Weights of a small GPT-style language model, trained from scratch on English Wikipedia.
Size: 14 layers, width 768, 108M parameters.
Training: a variant of Adam for these matrices, 1491M tokens.
Each number is 128 + 32 x the weight over its row's rms, rounded and kept within 0 to 255. Layers, rows and columns count from 0. Numbers have three digits each. The size before them is the row's rms in percent of the matrix's.

# up: layer 11 MLP up, 2304x768, rms 0.0383, rows 995-1030, columns 384-575
# down: layer 11 MLP down (transposed), 2304x768, rms 0.0283, rows 995-1030, columns 384-575
up995 105:136152127175153122140140152136160181123127086108153105172111145114133122127140188142132136154151125124174176126140082105162140152146075080117131131092131081146102156142156193162132062122133116117084155080154106167090101155117118089135137116096151108145098071144139101106157127133126080153147146170127136154164151086154132127152115126075118211105059103087163093137163122118110094158149171116117159045092159127129106161114145174136131152141162095144216135139170065143098118178134109154180127050085123142171167093152100137098202113153167182131096143138131116117054118146093194137
down995 100:145145094136126106129124129139117106121148055090143195126149127148149179128064107157123170146098145139106106137053110120127083078066117081106123100166103125101175067121113142088102177155059141178197099052119172058100087204059121155175111110142124105167207108108122155116077122133167136096118122143128169123156137113107130128106170133094142094170179084181102110080128142150115141116187096179112143186115075129117118074125105059171144143091111095186118102061116159158136104132140151146151111141111136091134078161170152122098127162134135135056171162117134098104129190159146076109
up996 093:154136103113135087155126138121128100142164142119131115134078099099058111163154152159098146138082133205134161155102135096136094093160137143127084109124114151135131109130100134128187099131142141169121110155156123116138094119085125164107103133146090065166136157128100098128168081113122058066126048110116075163204180067088155098158171139101125104137074134138127117129058100095160131110113123148139141139122134098143091136082107144194176146096152122190119115167131090090086192126178073105078057119076096110117140122164116122113212070122082103087172132097196169129148180125170182178
down996 092:174073175122199128131114169148150117147085164168181169082174006107057136097165108158142098118133116133069091157129120170087118160133138139145092133104114153137105123148084113158128068157132083163148091164094085150132134139130124101152102101129161132118048210166075113145175113153084108097127111110150218113115087099118122153150103109133058157132149151209127060124118140124142155167120137144066160126142133126125100157107157104128118122144176119109096160143112140142133152098115125132193154112148192182124125128186155132179132143105101135143130125096131099132069196175140031101
up997 103:125111145097179117177159148119079095127120096139133141128102120145100115107177099114130092148201171159094145152115066101108150114101096082112105086160154098152114143152139156180121124095132181127178117172102117138139120152066072122121152133155082135137086073147109074099047125145145211079214082113101136115173112141129125138142154126106101178117112143124163172153114138128107118077101173082067131130133117169092116132101140102096183121158189127079134116133160130128069119156126105133162148146138107125115106145182168073085192109126113083121131143146116158167207066114167160122
down997 102:099166119146130125169070122092143108087101154107174140096147104191138182108089126130162171104102107138102201116232090113086108127071119176193178091139165205104119184135135158075174111106169126110171155162137142080152164107099078142144127100142131054098121083156115164160129110118123147133105110146147093101191179118131138149143100159108120140169129134138149120181120109036176133167105166185107161137163148073152117105194194145161162094090105082167069129106162120078112117113109132082145117200106108058073135056131165125088111112128097146118143143127182090188105159096136129085
up998 099:111142077106155082101163136133133105179072143103115105154055143168122123115130152131176094100115156163125144193157066179067132125088080117153077095176098106198067122154115119095081130141110137088137133102089164109123166177086125100188188100139134179144109120121122105066152052122161123105153130172095104185123134158124108127097119160127156099155143084150120142152096098095096173091096067178077114129136165147120164058151102115152188156126109049136184116125081117095157099128138143161150134118157127180122150089135148159139080164144178193126124170099112134157156162116152098135
down998 099:081175152078170120108150159156113149170159114127109090141076024125178139121178137084095159126136070167105137126139146058168139118129083186109173120108126131123179085168144146150113115093104126086122137127117110101137113109159096137106088175202086068146197182106135139119153144096088126132114122113150152047131102133151122163187153060100122115140116174121141127184125144114150114169172175030094078128075116178171156134130094111146108093131161163123113161135165161169185120112135106099141144142071151127189092153159123084112167142119111062152081159108145167142074128165171093127
up999 106:119147131165121145148176106098115122096146119135133144049198129109076113104072148126143113133104186090149127146124182160126165139068130092130054120144139123060144138068169099137198142167119085103053167096099161195104197094138119141142100186158071078148128126069087146148128190162052159105145114124072086141077137086180165162115159082135113134177082187188109182081118174172125141149126125154133139165110134113128145165170123156058067099173111109121126120074117114155151127106126149122155210102157142131105146134175151129153161084087162051104152154114127146155150102102120042115
down999 107:171082121122154153155131185145131150194098105152076117155123242144102085177124132149106159164183084219147156126110078124117111103136083121137175094115123126090079144107136164160106127209123169113129106154158138198184123167073109170120142207079094076092111127089129137120141135090114067110150131082143147155134175123157142111105131087169141089156092121130095067099108078124145166060153189142110037118099104120211103102116139082104112141110133111126147051153159141135111134130086138142107147193150164150185197120107118129093147110076080122087108139156141139144199141116105116132
up1000 105:162118093151222130128070148114078150179147100075204088192097173131104106093140183176125132174156103140105093142080097105137145092127122155112145120043128112132125148113116167162128106187134116143131173137136090153134151127104139132120091086145181169183114108096171093113096068124127076113151169062129157163103148140139115148162124109147128136121074158075149089090093103112131068163140119149129120132142131154107183133130195081162104150154096164132149140094147105129093127107100152110100131115087063169127175158133103167137097128116136105122129114127185114152110103159124140157
down1000 103:129154178069159159188114141080149174107159159127113127094121118120179136157205150081167164180184101111116097156110141170127083160167161147176133077155117112175130084140090116102161122088105137095064127154125136101133105170111151129193218131082188124064154125089123119071125103138109163084115116089111143101126157155132143082143177094127150205149194065121082100105131167115101106122165113131161137179158090101153123123131164085092145109145166133161122111199147097122119171201102167118131200137155104101128141156108138135141142145052171166146085107148123149085081116142147158132
up1001 099:135150134156121075193148102114081093136097125205177075139135133136098113080153153112143109177094142169134240142083166132096082098078106153170128082106154109117166190095122151106144104150097117146132135102078064182210143121135141178140142108184070100106162143118164142170141080117110115067122107151080095171170108162126113141102149208157103136092104141148100138165145131099110155125121098135053152125187138088109126081122121109160158066091122072141160114158112105111080103157175111096136103180074077100135103160153089119147136110163114133170081091165072111110074173142113132107
down1001 096:160066115068103042131155138128107081132139149165159091081183045163122153161125144133142172176198164139091102130119149105114137147078117087142116082126125094210138137085123137139138120125068195131171105167078087157110121125139198129126066080159074144164090161136113115197104143108118146143141111153142161119106148045110107130106167098156131143115125098162120152168124144093128158092115099125076179119109082142117091107138136142094168153144141150109115162172159125072122151082158143139083136152191089127119095131152181101094096089117086077064141139165126179122180124151116087135
up1002 096:141147154159129104117148159177100155093122101146158090132061188128069109132132095122188180149146094156168198096106110164126087184141122145137113154072165125138120144157150125085069135104123151148099125125115076085133194135135153182118169163128110117136130151160140137164108158111139151128137122119092102184096134163151143161130095135115083129156144138152161140153117165116143138186135122139168112159142107177142110081085148130112133168071065146071138167133115126180131154170121096144108126078159168170137116175125085167105154074133110111133158112186127074159063139096189110129
down1002 096:161089148132138139094144047115163102101078100146115121066090066112075132154118136140152175169150149143146181060080178135128169134063124142174082196092149178129133098154127139055137085089190117066192069120169161153108126139084038141186139157165090123151089085119131162113135056171095097174153129120105155130119151143133149114094161130155155137103107139059174184058157112112204116094177095172112147192113160182123151082107147124178171093192171118124169101145102123076152159134141138144157094125123135143129139133105124160110135131124112088154111120097141137152160098130130119090
up1003 101:168174113138111126169112131151195147112159127150141142171079135183125097151066092173166139104165102167091083158117156170119103072149133163104142074092190089096150161139099154167175141148158143106088131158108156165097155141112128102097147170123132098092123097089124129097079075170180132139146148118146058121139098093152125167072110149080127069091183104175111138094206111139141100090101125171114157147124091133111074134110088129130077159155119069146143115136122096074146104073104091106181147101128132164123120102134097089103172122124072086151126142137110067126095116088087147081
down1003 101:117110155095193099100128129064183122102107172102116142154127031120131158104049138151105126164122158151110146080160126154182185047175125138083142179086140134127132081117136100138131096118125169162159134119156145176087158201135139144100143110174159196110146124110130155125116156131078120143161128094168127155087140091128153139131122116123169062158118095154098167113149139119132125210108079139149171118126102125143127106133078117135092084122085187165130126150136075141097048133119089156093101126187117124146102096081094072077123110110173105126152063185129113094102173128122131125
up1004 104:089109109169143076169138171104128120118118107139158115196108148125097149178135122223066114132125061153138123107132121129104136092139121171088066150133101081172115091168155129136172146142132162131094099156127096160114166094146147153150114152111137072114119131067134089163113122132070162139106125163118134177116120128111170135152147109135106143108102147110115138136181068170131143108082169101065120116172156097172138104072125164146154156080158111082135123188132126208076138099121101154140171085069151146182097142135160132098114142097161066125141186147111158134125211142089157143
down1004 101:112131124153102113117121120163141127194120150090098135056154163146165146101109194166174160081111156108098096194147210105129170144140102144137104130098090140122103142103142113167106082126073057140166086132140133159081146114114084153162090156105154173107150120145140095109116218161137119094116191145120162155122160105162092190106168149169174040118144109219124120120118114084146101088161153168135112149137103138132108100172119079138115140177111117149103122153114117090131100139109116159159117126109156110170130094106159165154133211076072154093086140143122111163101092114158105148
up1005 106:145118130177029104125164117160072155115198153191139192151086142121115112075159096102141083105113146150139097165135116184099102105077164131177123083108080113148157092090111158128095105138161146110092185162138120171157169141117156124080119123113152129154128118044197153089173131049094154108115186137134093143070064148124124099114100164110114133147137084153094125113075107132134125116111105151124035056172189095106096122112121099115122082101133115087128131126150070149157135154125098167160128114180127108084097122177125178067089104085132155107154158198065057164107117150143107109
down1005 102:138161112096132128079126124183127139161098112143111138101051088130168149134069085063154090149181104121096138102126140103145166085207114100164106135114155101122150112157159192137146193110165129146104096063111134109072127091118168096144146107161150146156179137211116079156112060149092127158090085129140085137179124107180129161161155138133130148120134140121123171171156148137099142104120090084200163176111101124122170120139123162114097162085144143159056094136114190124146204039103126076098102095076108103127124149161109165157089106186155143129089108096117166084140065157114131156
up1006 103:136097050097154074146089118165189165144183095192101165181077118117114094189171081128091112136128146135069182169127142132140168129147041127150114136133117146163155110182179073157108120116067130109119114144107154146183173142104164057109099116194150145112145117138104078131116103169144137147105128127135142080075199130195096201094147085067111172175118097080081168158127146143185175107071124178119047139104170145136159158178120094159116091133101069134121105169096161167146152085120129102145160141114121121193144133146200094091192134108111188113158084143103154103128098080144134151
down1006 104:130174122153124139102137083101090130090167120075200128152112000144129127066147138104111153085134147132153126121135119121087179145145101115138146174140123085076132143095137171143185179124150098079127100073070171141160117125170115116123087180099137166120090100137145157106131136079128060125097092174162116105143086169095070128104166116146128151094095081111125094144111174100154081092120139123165083089085119102142127126104205147157195101149080158199120206147136121104138090150142127194146111116100190176064064144111173103145089173152136151103158135099116152178109122136127104108
up1007 103:140166139146151061087113153112118157131167085105126144140067171139104140127110138131136084151169161114160142140148152130094152087134112082129166136137154148102158125141156178107149130141070099172173149121089111123162161094148090124141090166199154125098064083172134120142164141108102144143150079101104144137146156117155165085088183140133100144114065102165108091080142174142172121155069135115133117127135099111122128121169130148095144176081158132107107106192131094054110151106091140155178126143076079135154152118188068126159128123076159037137126097162115134151148073066149177133
down1007 102:117098146135081141122101177138082166153048142135142142118129027090110142207144180098136136019185123088131126159130128149109139125178127125083129110088141140136173126119218153146078083116172176156129100145094151121092089117160140094145162152196119169127145131123119194089105122123097084105120091143134170161120162146113117129075171149140069134108161114143150137141179057093114117176122116144053147143135131133096146151139103142151109138125099129101166129140132086130112125102122134153108129156093163096130100106076207129103109127192106071147110129080176108156179176137076075125
up1008 095:147180128128075135112158160162096123177135098154109167102100104118113076141062098113178170137109103142061129104108120157114142118101169110159113168153153124129123092161129122125146086150118152138120154064156120115191130131155134115164098129105064140103157148143113126104117097112112154116169153110139196145117162074153130142074103104129175133112113148123119135157074128136148160165152098096124152102185106165116153051146167093167162161194047119072134188106124121121113095220082099134139144125137169142071187123065168120138137145102122119143123124082168094156129136100091090130
down1008 097:076082082141137108117108192123198124148091093093126127153154171153133158131119066132198123104139118035108117146072141092122149121172067066138173109075103128119145159095084209172076133092143138126057114163138090137136102180093111127122073059114204145170149125106098167079149085185126060154129124103179137101111060084117139082102079179151149113107158159111164128150255173105138145075149164132117091040076116117150137133137089160155143161107191163116087120169190116152087158098159131109066138095116139190136092154140149111090103157096136074147096174193171151121129101130095109134
up1009 119:116144077165153114151129092139095151160170075147199149123087130171119081120144175197135139150087122093105114098119172158159123133120164133098050113109124154150081158101123159098170137130181098128105086110126140131174156196181132208141160143089170123115077122078162138165088117132146137142176094102084071139162167100110098221175085100104118130093086149127125165103120080092181135107087130119141073133152141167148124141112136125110171180129150124137184147177137110105113114139131144120101126129124098121135126126125147047127187139084154132140119147076120138135101146102129215140
down1009 109:116137120102185118112177109123113107167149137083150198086174211136150146185116144074168146170124125126154143166086153144108106142150124082116136164182190103109047183107186118079119239123068122130136121135104144064122077140061153145146150164129182158180109138154135133119102173125118157149123106136107126126135134164120151137127123065145130154205092104141123106070090148115168115126150093110188110106067124125124142119062140112130112090163186116121111130104090131098143171143126111144095095140135118109138094093120139095175102114155173148136124211124140190166107141086119192124
up1010 101:129179089148173130142097158116077088131223150117170124096136161135110151132110126105178083184164172086086109099138142079134110136136066138131072139102150108191174135137153156140121138134136080093135107194157078156133113145095137200146114116082169167141136104092074144174153089091158133119200092099094094127158129106117135131123114177118083155168100085106176146163078117127135090135063142111135142063074091131138112098123147139130123186130149137162174145147114096118160155133072077134126169147112114135103190100031082081096113137107166109080101202096120073148131107106154087149
down1010 103:098124112139117123135153156157122159091138105139128112187098000170143105177150142130130114143128071106139121161100128148065144117097112154114076145151083137090160103067112118137119128176110178138157141169128154149127120096112151158143147115124139065111116177110133133111122149093108147118170136123185086114095148143142150161127057105086211112079177145133190134146124169125148139104124154085105103202099131089168095138083174099088110125093105117133117109148137166166104113178110129097065082157090125161142143142094132149098151142120194140134181142095182114092100101127092092093
up1011 098:180123122147211129172136116076144144155125091181163184186156157048099116125164106105161114093137081113138116114148208121118089119101156105163169133109155059193130116091056119179190152174165150133167173096077130178145193185049136154141183029127091101073147113105141138138144109128184131069139133093117149108126148144156125164141116164167162120090141159093141161134123162069127115142078115138116125095100169111120146116145127127175160103110192120171116083166116105075108145190069140167179131198092161219091179105180130158137114142131107130168139180147079084182145173084174156143
down1011 101:077095127120139129135118132138089126131103126100180159121104000112133079173097144157155125094182111176135124113116157131168166098101102167135101116101167114148122117126146059138113122096147138156131140148152168116145124099124195105122107078145124101104119184090119130102166101117147155111143081170102195169092156139105154139135096147129121139146143080176065097129111168105154132166091101175100207088094132089135109154099109179136086079113115142103144169093149137166180137060076147133098197120127106162110125123180128144136136134129092111122112138102137082091085146145112129125
up1012 101:135098127136071125099164105097145160161136148156129168132104130150123069091131155155181155086060114176093167164115165109131131158148177160168111182073097184132139110196133159122079147175089144115084131108145125087143166195130121128175115163148191144156150126092157112152134118109111121071119146069136137209126167117102116147133165168151112146177138122153118099139150084177096167094168088148137246131150121083133162155146131116091167189110142085134185160115163155126140125125170082134117179113104109184115108169171121109072191097187059111108184175134142177134132131098105173143
down1012 098:183125195078148106102110100069175102068116113153117135102093072105091116069103130118122109133137115127122094143161157157090076131115159162142144077136167167165114100145146196094129132166167188194128100164152105143115084157145141115123123134120109098140125108173101197128129165117139114169136174177127136140130110094113138124116129103120134096132139140129172132142165143143072096071148120132089120103073161146152151099061110125108146094156108119133115123127104133103124089187130129080198120071080124121096141155164128137144133130151124149157092160100132101139123184123169130102
up1013 108:177165117137118058146116097095114091129128143125185126118125108087136081138142094114120125173123166128131170103137142165106115147114094099107100134128098141077077137108182124161091095144121088128102165104139143144146098113124136087149132074180140174119175048139100098094156152110095097126154072178148103146116129112132121126086097118112109185140097135163174161080148126151178042136116111097101174106091188153083138166138120152097126128058093109132086132171123110146133152155107101136154127202095161152131066149118081149104153142129111119151085201127127098080114129090131168130
down1013 103:076130086119104136131134108211128128071099172137165136138123105149137120158146130128166085118073084185147112071173063074093153137115176156163152143124073022114105170120117100113129126121107176120109087110109136141138129135148149147141086055107140163072071170146115149160110180109084094170085067215141164101089112108137045134100158134189109102164205145192125107141108134122157123219045113132081085137128122129105121124161158143156133121146143115134077104098167174132172111202144101145087081176087073073138163092124096106111148097130163136149114088117131094156171165176146100099
up1014 093:143104119085165105123126106130091132179217139069196164095121174083067136145085172092141122146092183132178168161171106165137110114092122089151133138121165145182118094105101143123168109076180129130113162155135071120187171170117131092097110095161162197214078107106151098125134147157122162089124149141104169139109144119170120093147172110125142146072124130103140181162084147136146138129136149101132111095091172108148168134102099091166160127134119106122151149147057067139157137161144083086101131160118073116093142122123126170117173083148195043141201103133130132183151141122086130112
down1014 095:150129197150072089136098105111160126141140057162135115104076000136106133120145105117166100161103136109104077107142165126112123189117160116145059152120171136175085119167113082198133122183149166056102080153113187130113141139134127133148115153120093146108089121088109163151161111169111130112114148164099130125129086081142132144123073117116166116121111172149113063168085080138196132146111202149121111164090123116219134084107154135120115063057110147125133129164164138169123120134147152166102132130106167134099159122132112129105070145136128123118094102087176127153149074164137120118
up1015 101:168167149191113091170151138154174068089122103124158130140100139077041156094066110153172124149094124169148100178145099189125149127151174107109139157130061164062130081078121153141178082089146123131133090160104095196128159112189111120113112110094111107173137105089151052156115138100191146127147090141080103167110191132157080135137143144079115168099122103102123105143139135051147153162121159132152126142131075135119140168130091146158151179124152150174160147091125139058092114135157121115169173128116159150094137099154132093153171126136164094125075143150098108106131129107143108160
down1015 098:165149103166123148143128160156173091128150149136130174125113066128142132149201123141154137088106072083100135087151050135161148158152131098133128124213133122118100077162146112137073175181070156134156142176152152158137130125131153096147175086164184141162111143188087139041124113162101125116071085127083082164079142103202170141157134137161067148129131168157130130105119062032147158154129170166110097173131127145095161133119159177137101119135108147108174138141093129084146119087069119106202122158146124109143096172164165140119135104116090093137163211103153104076131114143177082098
up1016 095:078168119147111174145049079109129171158167093094114110142114122117106112093107093106089113138128179149130109107192156090098152121027118109126172146101112095123121145136108162111087109126138146127072150135158063118127162106192136142183128126171115085097056128042145121175106116104094161106086193135107107197159076090131150104080130113147121098135052133088110173191150107117126121075144128097136163085106121159128154100144085123158076095135133129101129118105142087103133088171147124159115138136112134134127118083121123162145175129137124139144122142131136147152139105140170180194
down1016 096:081144157129138121137145188139145082183130137103143124109082183016074164159146086194164137155146067124191138191159117140135166096172122146094142111067121099120214125131155162123141100149153095102146121196131111112134104109084124160090139104148117120124164139122108124160212104138112104120104128144149159132071074109116112117129105063060097139124139124164126179151129134190155162157104147153104100161095146131140161163120139136098147124120171106078129108129135052118109103109155168057080138104115170088122135140149170121053165137137076100118144105152106150104123133169167134145
up1017 089:158163173065135135150184141145078129121096112137147081121130102161112121150143066088109141154109140122139125175171094091157096148170072124183087096134167081163138125163109171100189133106111091141120131123146118136166151148091083156133122080105143109138182125098150156112129102111130159104183080108146153159100176148145131132178111191070155139122117145149159118129132177130083090102104136144145130125094075167155078137175148110130108115117134144120124139090164156176125131155127156095146136111131148084120153114210104116138186112109108179155092153125098091158123115126145144158
down1017 091:169089107155124136079114106114140150141150111133121082108171000129106101085109162107142172175065112097199136103128121114122122068106141111137121145105170104101121119132168130190085141151123105089124158143093225163122142148124157127115145123101098138087158088184102088088124131159097070100092149179143175098147172129155091139160154088132172081087142091108134098115124080080128132202159158108123125103137127132146111206203094085112162117132125118160137109176136139098096130108082075155096097138129138123107131104032133173085113131130131133089160141108103140130171068126102117121
up1018 102:044092115117172149104128118086109177136108088142162146078144117140153169074093145123178136100132126186122151113075091139147155141127141172147128150168112128166138138141136143126129113106122096136145181140067089185109117093115140195109160071151142064104111152155093100110121102148188087142149149061121040146113091178141130138209154168082091115139060133092090157132146107125093095084071132106152117139119069163176130147134097083169172162037154092145112094143048068144117123107166098135129202128112105157141128147087144131085200090147095086135102172142170142155100147115084154174
down1018 103:121107101142083132130109134087197091130061132105114143137142034117125206102164140147115095157105149170144089164104133123133076103123152181153220141137164119168090110159148118195101121118123118080166141122145136122140136195097094153107127133145120125158136149095158089086150129135115096137079130110158149086078122118165117102128142141100185107134099195153138060117104108110087124084076117158111104127117139165211167075094158153102131184129165158131096117111087084140109187139152135170127091101175146096095091149148071154126145113090152115115162161163131125125132129195128113129
up1019 098:132143162223124145122085125090160201153170096137166110139089099145140105139106175104120100112114104211088126142069134114118130154134195125097174154087091103182098153166142199120099123150103166087086145123131079125087118118135136172068162100142130088119099123111160124110108118100139128072130092128111092134153236089102103118118122142116106157121113085123145114112104139113105080077132160105114162069145160115134142174126155111138142165102090176152182112124072122167066121127185131071147111112104139110147186200194123171109083103101174159091149121105165132117097184146091118125
down1019 097:144121175144117144090127173169130144119119127118086065079111000145098099159109179151110181121142146158082115138130135132075090145148150094163198107109092141191091163130152155132098131147118124149103138115094177151118126135099165180114139122138216140095170117124121065230204127176102163128138151141118123111130150139172112087087101054110116151137139153162146121124151102142162138115142153121182145108154113141125109116116132101090071128180146121114166151158178142132123046169155143086134096116151086125159187132131134156102177113134132183115144115118174099156106116130153134102
up1020 107:108176116127163092145109084186092126187121153110081077157058172119086129120080067125143115082152167118104101129086139161143128095089109139169095092108132092171171128117150118105131106163111059128114119122095130121127142110196129181101156139129105094091211154093103183102071144158137115079151084129117109074121149112120207179127130206110167150143055119145102125105146161142128103089081084154143155121103153125098068099134127147174106118143136196088168123114080098062127121136153155067187188082180124087076083192143108097139126152128093146110076150164120116106042107106162075112
down1020 103:143197170164129169179130131183134156131101075151100097163131113101141130136108111110143099125131130141114111201145145177134153171116140174119155072117140147142143097121178118117128140083107157138133172117154136172091113111100176154112122149097153062111133105104136125106107126133159165093166097161113085150059104132152180109122149121177146081134125173091109146158098140159128072126147061199127083152099135078090071129138132156130168129102132148149101168029137118149159129103172238141170136134097098108098125133167089205148151178109084130108110061146102178136092157161058158067
up1021 108:174173089179134069162128160090126113164117108141119138144099121076112125155108140145132097122142185126073102075119105135077156093157116124191167125142093171136163111146114170099107065123100068162161172157094118078111136122125128111173137127140064139069077103104192127130104141121117140066168160076113122173114134123138138133140089196144127155155094160139112108127102149171169117047145112090121094137128130124121110133164137209079157121131110117130163131128057133091133134186104171113129108142077180164142152160121096113132143120075129078122129123129150106140152104077146138114
down1021 105:131076055101136133087132113118157132160085144087166113127146052177127172087186134139149136096155120067109118120108112117116105108133094180123124137135159136152140108162149112205088115128128064105131126221069164123118071100096107093180128106130146134116145051176157176128153135143130136087166146109156166148175062158138106153111092133170133078076112134124093193142158064151164185169127107128072123063075150144127153108149140102126113114168081103101119147113093059101113156103124138134117204114119126163140125066129124181159158152151095115129170122232103113157125097101128100188
up1022 093:137138095145142117140082137089113140127152076128087156185145162180109134111144118143130077145120141085106127103115128097074078130105142099157145031170139158075117165118075165116118018141152138104103081083096103148148149152100078149139116141063152159070087123140043122141112095185112086093129113100127141107141180126131157135144112164123136174103128120136097128107149111121130141175142132168096097136180153085138132137089183114129131139149127094160117121139110141103110117138089111063111080121078097175104146127183162169187149097158145143132114181101131136168111118140139114067
down1022 096:051100134088135174111135099167169153130102188142118098123131021154107164160080168157154169159121140130146149147022114125102111119094152132120126086108157142139124117138123121121156146132108127116089150139098121141135145150149122142139190148123129131096141144133147160123164107125144121138152115172130156155125096140159055140115122116161177125138087072113058158109114150124123069109117156089110093137079177094138117127119130114197117104145183102124142166163169154117165136160115181148148135161151065124197181095168103160094095164124147147177129144157142154122095105105141142147
up1023 095:121156093128075090123198119165124141139127100162111138146134123085079105074119140176117104081108146147098112104170173153186083131108141132153159107135165161054154132164176167092115054115119124130192191159183146148214136168143154117109164054166147127095129116141156072157077102128127129118149169075114145107114104090124209104148202107076099090129115107109108161119121100193163094127162089111058082117150180120107123142165163149087139140088139129096195144094143116114184129122091127124158113118102133115113131083172148105132153114076131178106128164178160118146140064067086135120
down1023 096:169102100112120111123149074123092114105141144133084070131130000150067101125130140120129093148151136121071154099125104110123150118139112054100145126111159141072137118139139149129107133141090106120162150113124127092147099112152157135165108154120103194136096192154150104148170095081102110132133169121097114204092131079142119151072109191106145112128151135119111149142114074128097125134153132131178078141130179108119087127175111181155127092128123093127129156058161125111110122105146156138060119033106165159156173123102151147151113173115198118154150181112114120134177107137133135109
up1024 087:192151108098114160057160149123056109147132127134186158179049138047159138092135128107166165162078110153126128149112147173149141090053145149074142162179150157137127121153155161139174141140135151155109094163148108165098185108233161176187117161149111130089146069147136153146122135062146191127142122157094095157107199120116136178109144113131153103139139126165101104128144131140195112087160092123125117161147113129122164163133186068169122143106115155099162180081073158128127082134138164124139158182089130147123205159097077119058147100115082160146145114127092117129081153128167065109
down1024 092:144039077161097119136118118119174105119149156097142157135127117126132109111128192132113109111176117116088132110137145076092130143147097121195133112067109060096169127066151158138105067149149092104107169119085193157107043143110141146128131079168097205161155126098131174114141121183108079114150165139159144150076073154111069141101043136148095169161116111105104134146183147114080089114085171085171174115102159078121089171122113149157183147121154150165127167180164098113111145174098084135064123128104101089145134155140123134158140135151123063136167159144130151102112096135139131088
up1025 106:137177153125124133146088126134106143151115086153172125127168148118091112080099125206216143110110137143103153112120133187117115123175152163118156130137115118108134135105087135153152110112077122173064128170157148144112156152145089145081095130099139134163101093153107135110098134138117148118163092105142161162192139128138149116159183130143112182154100117149161122070123123154130095102090065066113071068101141124103183160135151098122143133133116150121133154119108103124095096112172101131109086135120134130069124087115139103094126087076124078124149150123144092133043120070195177097
down1025 105:147129164128099091122050113121131103149154156173127113101090122123115156111200124146147142122163141148074144124109124081095168111146094089134110145146099098075164135151153142066143078190100139116154100150170115132104113103177125049150075104137116139149125140135157167138060130145096128104180099132131100135154132094145103164095143185143122172109130089148061072148108108137168087124152065101145191111149127098096161123178139116147084090119171094096149141142063138153113138098188126117099130134134064144140148078111122105129130084124109145101125132129124157107154100181107128112
up1026 100:179136120106095157149130131164108160141133022172100117138130114117138143133111081058123144154136129146157145191142143159171154157106095137191139140156096122099167138154065165129115123107120145160098195169151110129121188117082124119158140079086163128111082170070097110128171153113137102100146141088139148135143119136165112137088175184116146143121143180127135182102149135148116082082169149174122150139071144118080111135102102117175099133161143086099112136144135116148069128145075190100167144156132139126124123114171139177114097097099109182056092161117071127177151088160108109145
down1026 101:140167178180129152104071192133158119152106129115137087117154101144114113156111145095115129137162102144072155153103137158130161110130134149163102115083044139133103055131129095135155149151100146084171189157100154112091088123117131097120121087098187087175209118086176107144171103099184165111098164160134140144125152102135114143133152120150128143185141153154083112092197122146105091133105183158108106115108129100079121091140109143141105056076092092201110147108131184190145144088129089132154144165122089091114145144124165185142116134152091124127178106161130143084136124158131222082
up1027 089:113133121135142108134128105065081110203095146106182057108200148169007174175122108087039085133146138108124160109142121162108100118143102154164110087113117126131143188141072062091129077120144167148095118108126155128150129147127102119153134154124106124163081139102154144142106125101127064103155158197097146166150147105118100069114114134084108137097120120114148125150090110079122097109153153111112155142148162089153088131173123059082106125071104139133131125106048137119105175194129174146148161145131117109088096138202135065047122113142122138146132151128062147222111135179156157159
down1027 089:107169134082118133097119144184102124132118102138085144130143000176189114132146184126090159138131110077151099121125135110151143106156104070113088170111138173169154103118172175137110115086128131117098147137115144091135199104177126170133103114169119104127127145195139136107130123135180161073187148133101155052113159184129103180137113087134103105139088102080099110128142124116104112106124145107146094161145098165121148081148140144133144167116113141040166119122115103132161105086167092173107082142082094159178144104089087119156166159151107110168091109127104076153135130125133106112
up1028 092:191129124202146074101150062109171161097077075154115118126096121086069064140122172159138094099129084170130172161111107104080116101139134163126113192115104171090113137102168096198146112123152081103135094174136137105081157139139134107136137090122104156121156158133077136076120199152097100122101129026112147095131083171164133161091139147117147156098158172123139107128172085098113095159152089135162141112137175089136186167128135151151138224115154133160159088163093134065108129165115162129140132141188168134146165085105152105142125039102153128088152166091103155171083121098138160175
down1028 095:145113120121075072124134166129116156140122082169145108150097000163088115133154125109192079145179083153109128137209117168109079129127099141122084168144146132142067085153136139115101151151149142147087125083100083095118153122126156129176128216099105153137089165078160144099153170118096135145110118106142090083201091089107104153123177098107096176080145157118142160150122119169106157156126158138119135136137121109146141149155142066107132097158143117128157113107144126154116154111102086137128104099223138137112156124136141101052144121081156137150085180107125084159157130150055106103
up1029 104:118165090119185106130174149157124131169147127177136109124093142073106171106113150098177124106078107146142153202089109169140126084092121121178108164118094126124107199124079163161190092177108143115155176131143077099136121132127107095116123170121127104130070139052101085091123125112184106092111134113020109104121189110183096077131136158107123189178176080114118149129030144136135143110120165162133163122169149125113100166149141079168136136087101113103184124056076145092159089092146129134101149057109141177112082117126128139164147115136190075125161109134154122071108118166160159120
down1029 102:150145098150125155137119142136163136094144117098142132151112000117155124169142114096098160131116166110159112147083144112093130146108156177127189071140119099157167161137127114089081017094109194061064125128171092134098070092164205104085106157119117138133090217087086078179169087105087154124119132068102130129096097114128111139125093144092215085127187112073167106143136128102118115146120051134160118159102153169138140152080132077108146060071079150126183134122160132167155121093111148080128150141155170133120209150132136116130151161116106146116126137119110122134119140135091134104
up1030 095:107203076095044127107118103152167167119163142159104112130102121114076104087115183146212156114120111129106147120066138130162098106112146101122122080139158134118136101095131105126118111081132151107179123183080157086123151103137083206119158102114112092155160154161177114152139175076158129087153133116111135150164119156116138076167104116116154149109181135074094155122145164115135097057132130115172168149115119161174118143138113194133128155097134115186096177139124125062086132155132087112143171145118181103154125105159068147130132066151208073131125135125156113163099093125144171134
down1030 095:138169139093121125105127130154143182108157178168091138178105000107166163084131173189117162118136175130131124119075103137150140160150177123165090071122137061175108090129132064112133138128099073147135102116121120122150112142102106154131085160130151088126149147110090073149128105104080130193157085181088115105135123120116133166118139141115059126144171133098116107117088109112137118153062103168104157091177083104084123079107051153172106110131116119150145094123113105152143139195110069094040156162122110095102165134136153096126105170164170149170086145156140136114167101178147112117